Each number is 500 + 25 x the weight over the matrix's rms, rounded and kept within 0 to 999. Layers, rows and columns count from 0. Numbers have three digits each.

# layer 11 attention output (transposed), 128x128, rms 0.107, rows 46-88, columns 0-63
502483483509467521474502510481502474500498530532475467504514494526496464507532487460512517512519475515506504508523543482499505489494489530478533486499492499528492476520494472495492499511508517
501512503499502513529504512508522499490478446507516476541495523504491511470482497549496477480502508511503505491513500505509467483477489475508496507501482506522497508486518495481516530480502498
487493498464517491486517522502510495485503515517518500475507490495464526464485509496477486501481500517510501489497498472538520499482483480508484464523493487515502514524512479513540480497483477
520447518457528513471506502506520499524484486473462510522525514461483496518504515514511443465481503469486526491523498531534518520505518499497499486487506523477514496497486478484492517482468472
513513487454484516477508494536544494484517498486490470502464494504475491533469517507484461512472492522516493478493504442485506500485524467500462479546520465520484514499529507511514499480482488
494471504481519487538505526487472492520531503548496458501522483519473480476486499530505492500505479524511513475473477519512475499488490471510498493526500496508501494514465475474500495484523491
539500515482550493477467516512519504500483505471486531481544497475451481467487502516520514507486498503536495501523513508461511515525524476499512516487517476502525514468480515547491501494470477
507513490502513497523523512511510535481518478501518518478528495507496512517513482514505528472515523508458471483466539509539488488472470500491499499521507478512473512503451526449513479539525507
488490503461495530455485495520503515478518494499510490471512476510499515518542541481521479475460526487468523511519498484486470511534497503523474494496492515517483505530493491476523476508513524
527506470511489506501531495460510505475522474488512510497504460490527504484483501506467510520518539523501503514497501514527452512500498515509496480507471481478482474540496504496505470507479507
481483521481498481504529496494506483525505545501515495515448510527531535492542497470493511488490501486504472519519490478501540490450483495484475523537473501505495465480492473445508508486509528
515468506507491500463489495501497476494485513500466483523492515517502497500476534505518515503496500502511479506517493474519474528517493502502501524488506502539513486478475486476519505484511498
508523536490495497494488473509528495520484513512501519484489471489468539527484528498510491485526495496514503521511493502502491492456488499503524524511519498516513459519488483441475517510500500
492496490480531494491510497519477486483519505484503519477479499497440483481461551505485498499483531514511518488502496521477486527517490493487522524503494511510499514484498508512496533514522498
463524521526517505493498499453487460479528491461512478511512505542483497524514478511510485480500494490524497483507523509480469475501495547517497497488514483500490521563501502480502488530489533
523509508515515503509502493479491520486515519499471498485470478510497500477502490509511474506476502489523503514516481471474504479487499502492476478475475528511495476495476547549524491492497482
492507526493480512521453473467530496478499487556483505488519482498491496488486500464533515498525483488511488503473488481487509482467532514496561516511499501519501486498486485519502535459488491
537542486484475476481556501517496508522532476513526492525485533498478509486476503515506520496469524517496496506522506514512453490513522480526482498500506496504512497494485494493513474463485500
458535498523470498518535497470518509504510491495580450504502532503447498491445544482534487516464522549547504522522471534509498485448480472524502543466442444519487471514550460465461494516517474
450475500473501542529535525498517495481492500476530520524488484521470459507534516466529487524546565432510498489524496501490529463556506533477506519487476504416519524481516472509463440459496568
489450525485513505457491512480528493510520503527462508485467459526544466494491531506501499489490520523465502494515493489460524524453504522492511486449484519509503443486500448515523524453500511
458425505508505505523525511523482492472532436520498460472517435480466471514499535529490495553459536526507503539506534466486488534455505475541454495485497458504519489534465519512511506478524521
505470541537454488515514482520510513507531516517525426499508496524615468493476521492490540465509480496554500453481513502486479455508514542503458489511487509479522491481499442502468528468486469
509502456507437517529443459496514473481509458453527495476520487515518515511487484504498526516497474503483510525486538478488515427475481486500540524489506533464475498465502531501483509509499431
488485536461500484467535486519473507518476453518494462532507535493490495512528521521465518523532543523487478507522563518501517448541544512447478523545485482437443515450508493495561496525454489
570543532487529485496479494506517511507504515508589517472484521481541515503494456485504461471534525510487486477525485485542540494541462525528478435458503539454477519514488505525525540530485492
431505577491494482524509472484439537512500536531515475532484496472542525534509473545507491524479443509519573469476458519537513509538509513466544479481455470454529506521488489504534515468474491
532516473468534534503502444502480522546465465482459460482505412517515524491520496458540475513499490528534469481483495529511474518538476547506466541507519518513506535480511489526482483508498467
484489525500490542517529512463489520500514483522457492510446546518466534502534544500506538478501490504467512552513582505511508524492424514496554469507490495454520481543540458560523498467497519
501520483447494563500462475498520506481509483520488489529479525509548497456546531469490536579520493522506534604471513507518492513553454478499481540476488475499490495493457513483475493469540525
530537541492513490445513514477514513540487496431511546491550484424498512483506504426494488532517486543457485514539473513498503503427478410462524519508500507478565510465488488545465480506539508
478487451504448510505515523503465494580499512501435519528505506499501480502475507467471503519495511516521491477555494440500523505612527517481444500497559494519479473471503479538472479545543493
422568477559502520485483504546482512498545524538486496484467486489544437469511461498473550523508512437506473538534501498480552524472476492493508557531554518488464530526528548512478526487473465
534499512505496511493501522481484454546505456479487492489438541563501560458504522521397495454438525543538483531475564564526531509519535493513463461451537509515479539478467514501479512506496540
515491522514514499476510497491488504455511530505505456521533437551524572507504446505470505556488465491467482499544505501551487453490466536462495462519494486521545512443516525467516538578541529
539485513481477546514509523488510548508465501511440491520515522549549514523529508500539479498500506510554497513459469492472497506498523485516496438521468551516540495466493512453485498473470472
491498495454516482489508494495454473467471447489470476522523517528526511477524508492509509552498496527507490509493458445517511514497466545506450490526468537459494504510469473421494518484478491
538477414547486532484544546502480514503518479545496552490506512484513504481484488491518495509497543541480507544458465506477511496537425479548465519511449499486532519558498453528532490504516494
496526541508539477537511548494493535512553519495487508477499478485501513522506502453503531506507519532461502521496482457466510434527503496528479512452476467528505487536456535502485523499507467
540475491477532446511563537550480499476536496573526502559530508539480469461546489515562485481501512511495484492497487493494510457479507522521537477510454483498465472499468505525498507470503477
469520494500522476461571489510531501479497540489463480510523515515495491477513506495430505462476503535455599536461507502554505512522478509517494517486456521488539501501486480519497502508452497
521528548491506549529496530518462454500511486467514568526535530472463529485473540515463505506470453526456488523538461486448512521503513501509433558439463474501489527427521527492563478456485439
483455532475489528419453473474476432478531480521445537491509496468534504548531500494487470497477519484563475484497523495519470525465498506461497527479477477515445512547506477528538537473467506
# layer 11 attention value, 128x128, rms 0.124, rows 47-89, columns 0-63
508506523519505509511509485488477486529501498494523494481456471481496482527498525475505509517496503528492518487502471468487518506526545508519487464508514477505507490501447498497501480482520495
493513505519525515500494470497485486531477487467499475515514514480501490528487491497517513499509504483502493512488521523475490467503487490509471529478506528473480465512511467515497518499494515
489492526527489516534527489539442503490494505535502509458506513464473483498517475488475527500497517535508492503508499509509512473535495504494484483524509507546488510521485472537501505520483535
487526490505513499520456544520477513503478493500532506502492473541510508474496495509491507459521469486476475559476490540490477477543520525528478502470512507520501505485498508513547488488512494
499494515493494501513499483519531491479511460475538470509504494516473515480491515502484523483502498476486480526515487502476511457493504492489505501513517508480525522522527505503511479495539484
482518510523457494521542486490481521468490512517505473498461515497521536551509497501493523487510488471459496500497485563499514519481482512483517482504474477522490528485526497497511491528535484
479509509482504492495469492496486493510523526493507497509502505493519496482506471503524485525480470515543509510540532484500489512491507460469509497500516515479516506520540492513487544501504499
523474516517502480564462522473489493510467498533492516528476491517509505525502448503480524488518477531541484491470472544494491461517507508491483494441481499536511468525511491500495524516485483
459505480480479482508510489496499483500500486504540508498516540508491458548489486514502503507471487485505514464497495463497541490523479489493495494469473553509507491478530501488489515513520505
492532491502512499501503497494499492504506466488482504472509518500523503482494525524505471502498510474522497494495502498490477502483498497535532542453519489450506495529465463492528473477499523
498529519514503504474473493497529525501491509494553496475500499497515521534483458484503490506498514497489538509474504481488532471500536478509516503505515516511508518494501522521464489497494496
507518516516500517536464501520502506502498505494476513480507533477535463509481475484519479485546502522525515500473493517512509503511516504513491487461494500496509537497511484510509490483527512
516498492545486522528454475503535492466503494511489482528533502442502486522501485470521535498520494510502484503523491479515491477521510500507507486565486526510528487493492505471501436468517477
523504471486488496491489496527536506507519498523487503489525495466536514486494492495471517505497488507475492496496486507504532506507496518434512517458493513482486509475454495520531509466466483
491495507518481507499517482497521470480498485508543494527533494518469492503542513497492529480510528496515498525526510512552478496508510479443554546467506488519467527495500498493457482482491500
491509488484516497481526524528494490495535535439518499504501509514492493523453504521470510530501494512488535496504502526557531499481499501499496515468493492484537519523520544495487514497537503
507553489500512522507483497482483469492473495479535503508476461493532530512474543500499497494492489488521509506491478474471543502502518517476517516498481518530490481481508497496492494519506493
520506503516487500524485509497520528514447529560469537459487452511507492518479496493430521502548521423487551464554477541524480498536574502522496494510515495437499492464460477446509489489507544
421520541468456489524507470510432473547523476483480545512504531490520498532487526567471461467495495447514486460474476509521495564477495558503522493449457472509463489445477494495526544509482470
536504547469451521471497573454468531503509490494529487485479469430523497482513530500499544547559500492488487483490469527522505526512486476505492526499508501490523526576486488500477515492500440
540523498488483468482447502518557466491422469478497497480537500519504540506504521520498518467506431457552517530475487530479492499526431492503509523496468539491501462542492466517506453511534472
466543476461489452492466570506479533489503523493542453509519484511505535494504475532499487528526486485492524498459539504449537541458519495423518557503513537508486509477493531541486530546523504
490516511502535484518511512506577500540465500520478485443508487478462529475531543491493445539496529452472523498517552498476403487501510518449493522480437478503520514448484509529484485546517504
515538471443528436509500525495425460492520496514475511482516530479513524464504528496499507504506470500504476536546494539487510494437473522503476534553486483558447519470473465539525482498560503
532512475494527525522514478444478514495543504473507468478464492501504451517510477474493557524501512521551536535481514524493471502477501482478483471505483490461484501517499472511479480454450521
500526452503546478529507482511503497529526525565496480561462507460463525531408503471510540509516493443482518530462476496469510524435465510538515524507484468501474505516569475480472495542500439
525532508501526500523487500455512508460501491473506537512458495500491508536530523478517506442518447524487535510487482481530465489447506483495507503516436432519515493502542467509533461509515457
552536472497583504492495501530510534484553549497503501505522511499487470485514518530553544496522486486524516468537463500497530470439496528487433549521506533462525489491493515455484482481507508
516486487487503523491452455553495526487468488508527478460515451506573526488500478483542473478492468499558565570521471482532490498485464539484502492476528543538494508456519553464489527507500478
527471486500509543498533467503523472545519496521511544475503530547521452506498522467477458488515462497475495454474458483479535453517504464504484504518495491477452526526485548507426519542510566
485466520493504510510489482467557466463500502468535416512519457550514495514525484507470484514524495445479515473466484434508460490493480501486476491538501474523519520450428503492508529468502510
477491453456500502555525550519524453475496508450434494534521491475532511468526511485518552527503516492549481440495509476543464530493520460482466437537516555470485564521485492488473553527511507
524530477483533542524537474520511461500471495507504492531506495505559481503511513466499557506527490529514485531517500502488474487519495515406554506482494486524500464490516482544480529512481476
486501513474537475478477490485526480521529484475462499508479546497540495531517489533552472536515531513501556462502485455517468492458493496541506474474475449437488481511507516529536527547496489
480506504497501484538528477480512515512499521505517495481476549599531493458498513557510502472511524489491535522443483512520525460450504477500516447482480517552498555505496470454474483547545532
549459502514464479566472490540537488514512487439511523477511511588469483421497449492472501508515439466494495493505488515519492487472472506511495551498509507490453540508522472509574516515488502
488525504489468520512491538404482507534497517481478498522540521523529527522502496500508476480484479514512515515514517491477431497485491496491485455509457587510565521513527512480484519513512493
523495524482461484458497527481539534468501510500492537548468535516498499521515499486460514452495530490490517439496482545498464505461570513534533548501492522459425462458496510489504467539524483
526526530530515524468548477504493451523523459482480501482534458477522482471505518528482522435515546489477506493514504466421502492455513496543505492538543517477519464480525511496450463535531500
494565464433523496535512512508524479514468530506507464464490497478471527480488487472501432471501517533517505510532526497503494505449508536505525515541502515453491459576513427518502505536497505
526486442541536510493458509464489457500459507517531511512472551545482499521537535496452517419516556511478441544548511547543491490541494462478484555508491506498490494478478507489484531517458509
539516521562463476519557529533516501462504473500491519546493528494526516559516509488482452515543510446503477485455551489507531465489504539506412562468503548533500443516516498453498500523480491
459508508544457514538503506466469524524515545505488499453441532436480507543518486550528496540435521507498528510512507484525468500492494511544533542490518541552557500487483449563469545520443512
# layer 11 attention query, 128x128, rms 0.108, rows 64-127, columns 0-63
512462529522506469531531492489460563489504507434513460506525492489514484458509504520509523508510495464507525466486472513528512492533468404488473538480503455481512489524495504535503509460500511
513504469518461483493476501495465530519502528557485488538494483438514527519445486499470432517505501481512491540463517507513487531479509483483533471492486491496471512532523499531526507475557549
510476538513544499551540486501557501498509490498460499462497507509527515495514477521513542492484501465517484515509492485495485511470508500506504460532456495467484497500543504479494475471497527
474476499507465449487498429529493476563486477452526522549532450545530531523477521453563521441505507455537512529518513459501522489491500487527568503512509498469434503486512493494556522523478552
475543504515550507521514521462501514466471539462524515498543503528481484511443576471530472544454499502472517494508480472489540533481476514542488480531524513487484494566471475511483506490488485
443502493548472539553514498489524507450454495481463450474510459525482499519514484514539499521487523500458529500524528486534493503507471492515466466480520512492504515493489513455527531528508523
500477521524525495594471497505488527472512495502501506502470511487488481481489420457475538495467512534514456502525486498442478545489516572468506473449462494506495503530487499517575490501483492
494496503516494476498447557484522460501514473531468499519513514498537548484492465495495558476481504484458506512540461503497479497518517478492527469569526482515461496489552531480478482470553499
468551551507501532519525548480511526461496546530520437458509466533480512512522454506475503502496497509518465509517598475475527462523494514517512491496496516501492422468538507444506507537464562
500514486519481519513522547457495523492470505521480477527504490504485488513553493537511525489493499492484467520507505468494497491512493449446459482499536503517473477446449453500523432491474529
521524471513502510536523504502410488490503497490473495516515497525425539497498518530464509461452495484496504507494496529530492462476486492462478478536483466492480494536536504485517517556505509
482476501463503521556483539469486467485506470582524479507473438538475484543492514488511454514484407449516550529497496471483569524493485502529523494497526488465487524500500516510437492494530513
482546493487554527475481524484473493497489473487511533468513454492538505511494450518521554479501483467490471519523513537525493507508513475455525493537480518523522488509488552504469526473452509
556518498496442508498547528494492532483536524543508525513461501492521512485520536506513544460520478512542468503491534451512537494499531501489496540445526487505476529489530474521541486490486511
535504527503494488506519499527526509501509579460502497444491531494495533492501491499513525493494511469541489482544431481515523508520514516510471530478496491474477475544472491480493473527500495
493531519488485502490521481399511505511551497475537481508512507516485513548482493524488525475489500440549526412492484496500489496513528467473477486497460578482495495448489535482486504482512522
544507496496521504568492525539494472502561503521500509488477506489515547482482508515492487508492517486497518525471459468527474447508505443524420498454506508497514532519486515477470521532535553
478488515535450472536533492500487477527510517478480465538492468477539527497516508475525492515475501499443518514516551489494473450470484509473524537513461489484511487507520555517544525495429520
487502483527491436471503519491502485507545489517474506531493479485447524457487466526483511546499535516515530520513547522484481544485528475463475461418462507464491533536475508511502523560504504
496502525508449483508528477442479514477491500490540527475478506522513543518522515538510471527536536521486525529489503506493515499499496495468532537505496513476481502491506519437474497530491489
553490487478456536477489525454541474476509508497511437501514483493478464542509473489458514495512502484532511472491467476460507519490500489520505493518481532526492496546504511488517481485464497
513529502456472495519522479505552524507525479493472497491479480529481485497520526543494511518500523523479506497454436447530526443532494487502473459486539474479524486506492526507516501444476520
471525514443519499484503482482541529481510511522468497493511451477537524514529475490480517500502514524519498569475473502526446499507497427486481522498503493538517451491485495480465508543513507
533520507497497492486475491523512518473500494479498518518521478464491537548490471518499532539490524503502540438472546485471480522526411500514520488541539509498522523526465506529497448509484483
487506568484497500502529465524543494504504478475488472469432472450519490529482533471513497487484493461534506530527548468493490534470480498503491500475515479506582471440515485448551491517478535
497519452467508522504528544504541509508479501496459504496493521554536497505490482498428543567489493521515503488543522512501492481477469519534507490476525494487458528473476495494512500482512525
516471502467472496471476456501509520504503443471492518495476452532494515523511482493496491492464520528534496524468496476521499521531493529496480511549551529511516526498508497511542501512514513
588504523447547490502529492452482509479502513487501480554518456545505478478506519528484498476525520498503472492523546465470533483530480473516535459489492512493513439488569512519531495534505455
479439497464567490466486479536489511473544481483467495536497507548494499535511545488491524438489471472464555468458523503497495516515498486477482544502499493479478502534457517506492500502472534
449504550519506501526484504461473515522531503496521542445450531511479524518473541501513442499554496556549463475516457505496470485501469491484464492511568473497459481464509527509529506505505524
468496491481545542497459485486514497490505519487490510534503484486463495511499452497516493468458581542539486446503491527527502530483536472507505509505525520477501524495514514470518549485544453
478501509476507478532519475488494454467441504499560473490504518445411562509498482533491474498498501473523450507466472498493522525521479494509477508469491496538482489486468503532541520479518480
500478469467484466523469461513511555514511532473545443479488491499488462491537493500458499498456437528545513521473526522502508511507547492539545507475497530499517533457540435489513490515489536
561490489514512474504486496497509488488463509523529455492511537505533527517542515471483455456486500552520475449464509489519488517489526488458520482521542506526499507495462491502482542534435489
502473519545494479523479532497518523503492530481506538530488470490528488516509515520516515507455501555501417491504510522523556476486505506475506473498482473491504470506453493468449556482490446
525532492521473509486466494502493471569490507488505531484492491454497467501480510505524507515500490486554485500495486476492475461522477494498533497512500517476513509532501480479470458512471566
534494506444482482540513545494496523556526501500478502512501539479475502554498494536498479492569481493484501508504497482487512560522448526485502500516536459492464501441498467470473552538472476
528484477552499501534473485512496568503461488512429498485527499467489528478533496491511536528512500513488535489501477545478525502512492503488529465476502442490478479506536519530461511494487566
477496492505530527516485522505509495468414524478543474505497491489522485481522524482512482466503513508504515462472531509511513516450504478490463525535442555460473512482528467497512529496495501
454538515510478539492482502501519504458474478519491496518528523498529522497541497485493483469475505427471509496481456507465476541514501479521479501482530472510556493497495405489493472520514515
508502491474483525489573476506530514536502478521469503495465523503483538469480502464463494508492537484499502469489511520567521456451509522463521476542498466531515478506479484499538483519553485
547512446493537481515527487537493470499475548466480532491492533505459519452452461481453480492513534464492563510519486533469586529488523471496517528540496535463513511441500511477502482524469496
464469499504529558466490500537535486496481505508543474512493519502529535473519506459533496554519470459518496489491559500516543540513492517533503494481498477508524522487460503513454460491475529
479485530524483512473548486467508528551526460535499475520486531498473510514513534475491483484493482488525514503515513548541519503536466440471479531462483508515514508502496495480507470497475489
530459534447540495480519522508485491484504541501514508462512469454524514527504481522530495510459501492467468506494491531537459491492523532470486503494419495525476507433521483499489504470514532
515464510476515534470476471454510495513472559530502511523528512509474481452458509518497518486484513486510512477462479495513511573489517486514488486501452465470515543488522532526468529539445542
498483514483484505478503523476497495539527456501534505541518521479487496506504565531525562511478441487514506448480504502520482495487499516473565497413529567491463417503495496514519524506487505
464458521479485487490522516477477495541479495492500490511484538498506492550508492529491519513476503527438499530481480513437491511460466528514516470541511515523508529509519464447471519496464529
534496529523554526513472473502476550532487462527516483548472506464565496500507476464502504509477524467454473503567500439532532520502530467456500447472518581482529523482535511503489509534514512
538480527536492544542484475500517532477435452505497521505515504525494528505437530529524529479560450519541511507503465536506459514405541509501465520471483501502540505496504497497549460502508540
509495498490521535497504471515458513467523512493505476484473546526528523473520502492497497446465459508509515545491479509490483488524479463489547475477473521444500532466491491487535509465510473
512547510520495507497470486474528505437509444530447522475510477492473479494467522498472511504496481506501479490532495485519520504502487496469530437522458473479498444504490504502520509518501494
481469508485519459552496513472536482548511503531543525481536491482472496512553448528486508493536519498480489530513492536468491494536460490484524466492523472428509552459519458491554499488535507
473524532526457566472547488518493482534483546491469489505511490461495504447524519513452520530531454472505536451510513539516513456520531550509499500538496515527511521508489473499501513499544502
495538472537457529503508493501512462496507510526513520496430487549503521474562450496484459517497511471491537435477496491497476543469551504486532513487540487476506475507521494538502448471442519
501478497511487534556505489520463511468558485483520488468494526483479446517467448485505503517475518463500491515464562519579511520524497529502508530489474462510475492515499550488522438485521499
496487507541499525487495528522511483506517516466512476490488520528490536480457439447470437474488467481478490494520521479484556497518493487497514517504529505503497455491544488529508529517470511
469522519494487528507496515512557532533530463520521472509506501522452522451488504512544477525485530525497514505496505455553494492475459500527521544514499497528524506478462480522542542475483534
500535499540477565473546509535487494511489540492441498503537496541523520505490520502544500536499480438531469491499482520436495564517546498470512542502480445506432455509492490519501533492504499
506505483525510474491477461541502477499475493491492475510490530489460538514457531517494528466535507513514529499525517503477486465475547497505487474500517470534503555554525517437484468465507518
508460483485462544488478491503529485521479500505509538496507454471481516505547495465509515501482473521519519505503493507496538450510494515520490479500534481536523470481530529513476477505478459
504536546535488554561495495514532474546492485447439457550538478474497508550450467484473467493513544474477484465488460517491459483531530496491519481501484535508484522523504504482493546483521491
520521555509507457458477543463523491519555506506509439548513503489501467443460483475501479552457515488504512526512480491500467491491529495517505533510490469518498479470519505505499517487469493
515517489513464503458562472559466496523487536528528551521498489513511517468504467480473433504535484499497495516517483474503473521488513514504504441487474542506501493492479526455529469473514488
# layer 11 attention key, 128x128, rms 0.112, rows 64-127, columns 0-63
509439499488545484589512518494491549460521491512511478524524501481551553489460489505474462482479481518506512464536483510504492493566504469502464519535473493513526528495450501538452456483498534
554482472530475508501529511469490472526482484495532498487468508457565482518465511529483503502478508550505511484467509526531502550505456487531557528511486486517471507513496503485540492485555562
536455524505524511514502520494480524471560467490463485444467475531523551475484461516478505521501531493516504528505513517498481491519508498534487481503538523503516513491504498458498511428513502
501470507498458462485494458489460519506511503483468480558486460516502508522499497493545516486495511437555492471564522468495540472478482510487489501554509535493531478494490488467516550521544528
513507509476461502447508530495517484464513511486548537510525468509507464515473596458517461507472490526457526499462484525490514529496506581519448466543493518498533451516477477523524508494482517
499479456509462538507514552516508552497499428488497493489543443513518503559510510448530498493523518531441513508525477555509502546450487471515477475499473503488482459471512536496475508535501499
513479496462503469552519493505474484508533509444538502505516478489494473490499423462505531503496496495515474519503509473468462508520525549501468502459466513477468569495503520500538536525501484
460480521511497485547494519444526529490543503546466543497509509492562502518490468551485514489477530449520523547504488547469520447510560506510511485526546489538438510515548503485486443487532529
490510521542510525530497526492504474462476508545507481457515509521526531514504515480572541509493499467481456505492555512500480471499474507523529511476504552517495479485529496459521543521463492
522495471487469500566551519496505491461490538559476522496508448495491460515550523500516528483461490488502506526470515503512501543468512487505444508454532491503436474479470492464493492520469514
492536499489541492509546516455523519460499464481486531488519512471486519468474502501490479522495486523507513513487520463533496497506507466502489468536470497497452491540487509484513477530488542
487470508496519497491451526489442451485536446535503516492484528534508526517495523498506423547494459515488501509489452523493550493505487518479494475489479516478539520492454489496500479545493468
534516499457485479470540491502488499463462494490465527492515505511475555546472505495518537479518472386466527547509543490490511475553538473497495490486526495483552481522459540552553513488489480
527488562490489517533470419524470497474503507511492512498462508515456482453476531514547516490513515524480495466537550462538509511496448501507514516500479448504494526521524471510478505504515517
523536530475457514519491526491480508477507557452492515527503526504490491518467525461474476471499536438478499476575481475463494541497488524466466535470535515526499509493489491508478439487513495
534516526478526490510472480451488461517502541544507532463521511490518544498478516494459511482475513422557502476473509560520500494446513469447449471507551523507530501495507541529490492487479496
542550498539489477542473522516445508521541490542515476486470490452469569475488515527465504496500534498511482469508470483544444499517466515532458529442534496510497499537515476452494448536521565
439443556481478509551497499487510470506502514543513484509477458514499555530509518418479488516514480491429495506553528494525458505511500529525526501562474519487504538557526563495482516472442495
517520485557499491478526506485477507508488477512476505549500465542448463437508518490453507485473531526507524480483511488532477492496497497496533493452486510501521554492470534497510533527499524
463516530481482533528508493498479513480473439503497526515497465530503504458503500495534515482489531528508507505489480509466543475513456500516470515521487510502482512527508467452517484555482481
493511450481517523515490543483470517497498470455474501510497488521501480483515524480471482534480463463534476467467522474524510468477488499519502492487507475568531485515549526452483498484526498
536536516473493506508483511558509540510506503569502485501521516513482495479540520523467519513493528526463507503458478475516489484483456478465499479523498467514513435536472497489468547469451552
520514511476503492487476458518524524502538530502476539497511447503511572461489472538508530485493512518511480564496478450526493510496474472524464526450466492533504470470509487456515518519522481
528549488445526538509484520496482541511501485469531516498529512506514494566463472498499515489483543473470489449535580469510496524506463506484526480474526471508523508505468502486494454515468471
528465554460497503459496507550495463512484478479498523483460505539464522537472506436496512480463491524501490482546550512496494556507453509470490494490520500511513468466506485431480518473517544
496509499521470494471543533495525522489478497502461416556545498588534496529451496519473477534498480557495490506510491500476516513492488480530485472476514505470524533466485439501494519500464531
523507496442496543482471445517477505493496447509476482542451456503498482513507530486487515517495546493502526482508480473524537479503496449461482481506505477476466523471488517519532483525494490
571530513433526526516489479481495484497462501511513492499586528503512474474480497532535514522476514461550469514510527486519491509552519521529546455505503532440478476459548516480470522510484472
459472494494512524499486476494489479478561532479438462505491468539466493525483508502516513431487450530514577478482508474511487528575533481486529497529512500478507540515449453516482463536483541
513541548522474519499511493502537509470496510492543494482504532503450518499479546452501451491546517523528506565492514493519469471487521481453477460538498444498454524507489492468469514558532517
516503487481517513498459462519525494544502507485465506523523448495469463502492492505469438487527508472498539506454526551540510497504477469523522494479551511546469540452537507529477545515501469
496508506491520499521499462475459491439467507480557501471524527493457577486488480499491495514518515562521503492516459464457521511490456478513527499434488508501471462531484544470470535458499460
526496484507495499503445495540477514462524512488495471484467527474488492487546540464492508538495499488524538472509485526465501495524518495495547493457505512513511475467518447473469524516489512
503494540504479546502459535465493493500451531484481521492487499487501533475588438460513477446476463518504525481459467468489513481474486511457512523525552502475474513478511524517493498487479517
496540498523491501527508527474512493540484515498467508522470469511468502525502525507552515492462503494512495478531515521509493469473475489501550531522512472478500472474491493492505522496476467
542531519500485527484474497495515453520546533489527494488551503463520504522509451505510499489549500482504475465521521507492503436485524502476501497472549474492461527592488464493521472552497500
508510495496499474485531519507503509488482495507481504471498515487507508548453475500540453472454493506477458529465470467515531494517491508538558516520580458513480533464459518451467537534488491
480521477511504441530449507520473520453485466475507492499558501480513473493535500499479534492559543502445576503484533500466511517547486495510556477516542488500460462490505524508490473507469538
502495506533523539492531482507451477502464541490563443501496518476497479501525506460514496474497501499472508459471490550521469501465488463524522489528535497457492468517545478493525501457519498
456537507486549553450484501473547476432501527477523495518489547497532500468520477474511505474461502467511446543516443551484497563557528495513453477483510504539483501494515479479486477498464526
501497485444488496497564533488509567532479493514462512540502531508472547460479470466479555489508490537530481537477508461578531503454508523477526527554490470543506488508481468503505510458502537
488517509511514449508519515538544529521490534439498541492483510497451541491464503535448481494483520508518486493463502538412528513528473503507530475492527511442511516516514505478502431481463460
457509503512511487475475534465569487511512490494502464506500508507513518493516483471537546467534531494495531530522546502544556510498471533520477472458479511492494504491485508509475498451554499
479515506507464518501546519493493518503524466516464500481502531472482509495495503427479519515442495485539478521513507503506500497519529485510495567541494489486504593506476477484451486486462534
499456535495528477469511510539499482455472574497498495464499453514540519496469483496492518525468507504483503479489494516559472513517484444485522546466471529529475515471504495499495480465516484
536550495504490496497469523446526498481507530482461517510523471469468513446501515487502481464475518515516537521454492508486513558533475506446477497462476429484523516552526536522511509527533538
523483489482480480546521465455470504481510464481521546457496537538465445489472508507463510469500495470498549483503556484491522506495549548457530484507500546511494515527459482492480547516507537
495441485502480493487535536485503462513481460486513518520474495497527476515496507495464508529520497531526529533493483516481517478491487535473536491485475465523480510487530455405485503495494489
523504507476501480481499455507483555519461434489452509507515522457519483524527471450460469516479479486456483542531516501553492463487523535489500464454497589473492547500489524542520483506519514
504488517499470535531503450515472499507487479510494505499523490497470516532428491530521544508554436520524483480497494507479447565426554493506484486481539517466526516480512497536502487471502535
524536529518483543489529529555515539477564539505500509455465501490482518542519514483502463490467510454551536517491479522494500498500483440479559447503476518458490557484514452494507505494487493
511465521499513544490470548484521499420564443477512571469516487498462496520509524546503491475452477499503531496534528494524497494483506502506528504533483499499487441473480485530505511513519538
511443448489560497470505540468484538488494502520502476500526561468490509484509502464507515503534480475463514533469512520438503512543494497514533472478531485490508497468502438456500560479530544
435515530479507500489491478488486489545448503566499495573489532484512485487514531503446486519500472490475565463526531511482484519500490523497500548535501485542510510539524534450472456482529479
472506482531488467490514511454508489499500483528490512499406484575520459448528465495526461503556532454518489511510500513472499496473456500446513455501501513527506505495520539538482476461493526
526515479562475501529490494530514503512504485507490519472488496527492495491490457476442506494452529496513504445454572538525509528529495517550497483503464486514482513501495530487457468497522421
484498483512511467498488483482479527452474540482466486468440547529512531480468538471482442524534483507525484460529509503505516519498485499527556505482497536524465519474489520514473508473480514
499456538449469509501503477528500477525533510501538487503497484510450493473489527480509564529523532520473467532452503464501485487490459510508514528533489537494464517499482535499486461483474494
490546522490475466525529484484539467520492522450460515458537459516512467512472537514510501480499509438504478533528485465461468517518497519528540544489467474527474487546509508535502495468476493
472517483521470525502512510551523502527504482446509450574454529456521547526460518523474489461485527524531557469520521486483494473492483486494448469525492479506498492556528500498515504482484511
456510487484512506513475494483474507512474500459478536481526472528458514521510511531536503532496508516537520507499490477513566459498543483536495489478528495493496470499512478524457498507517478
517535504471502487546517501472488483534509442513487505535543497500529514481452459468486516505507530512541487456514447529483514513483498444540522535517502552525523542515444540483554520538495531
540497533464509478464494428477494550478500530529496498484521479509481475426479519460567502550466508532496500429495487519473503487527503479481501496499481503556529486489515522523548472501496511
498525516515496477481568488533507447489517500508516529543471493460512534514504464473479469494494511519513535489509507519493522487496471503482506453506479572513503485493487475451546497499489513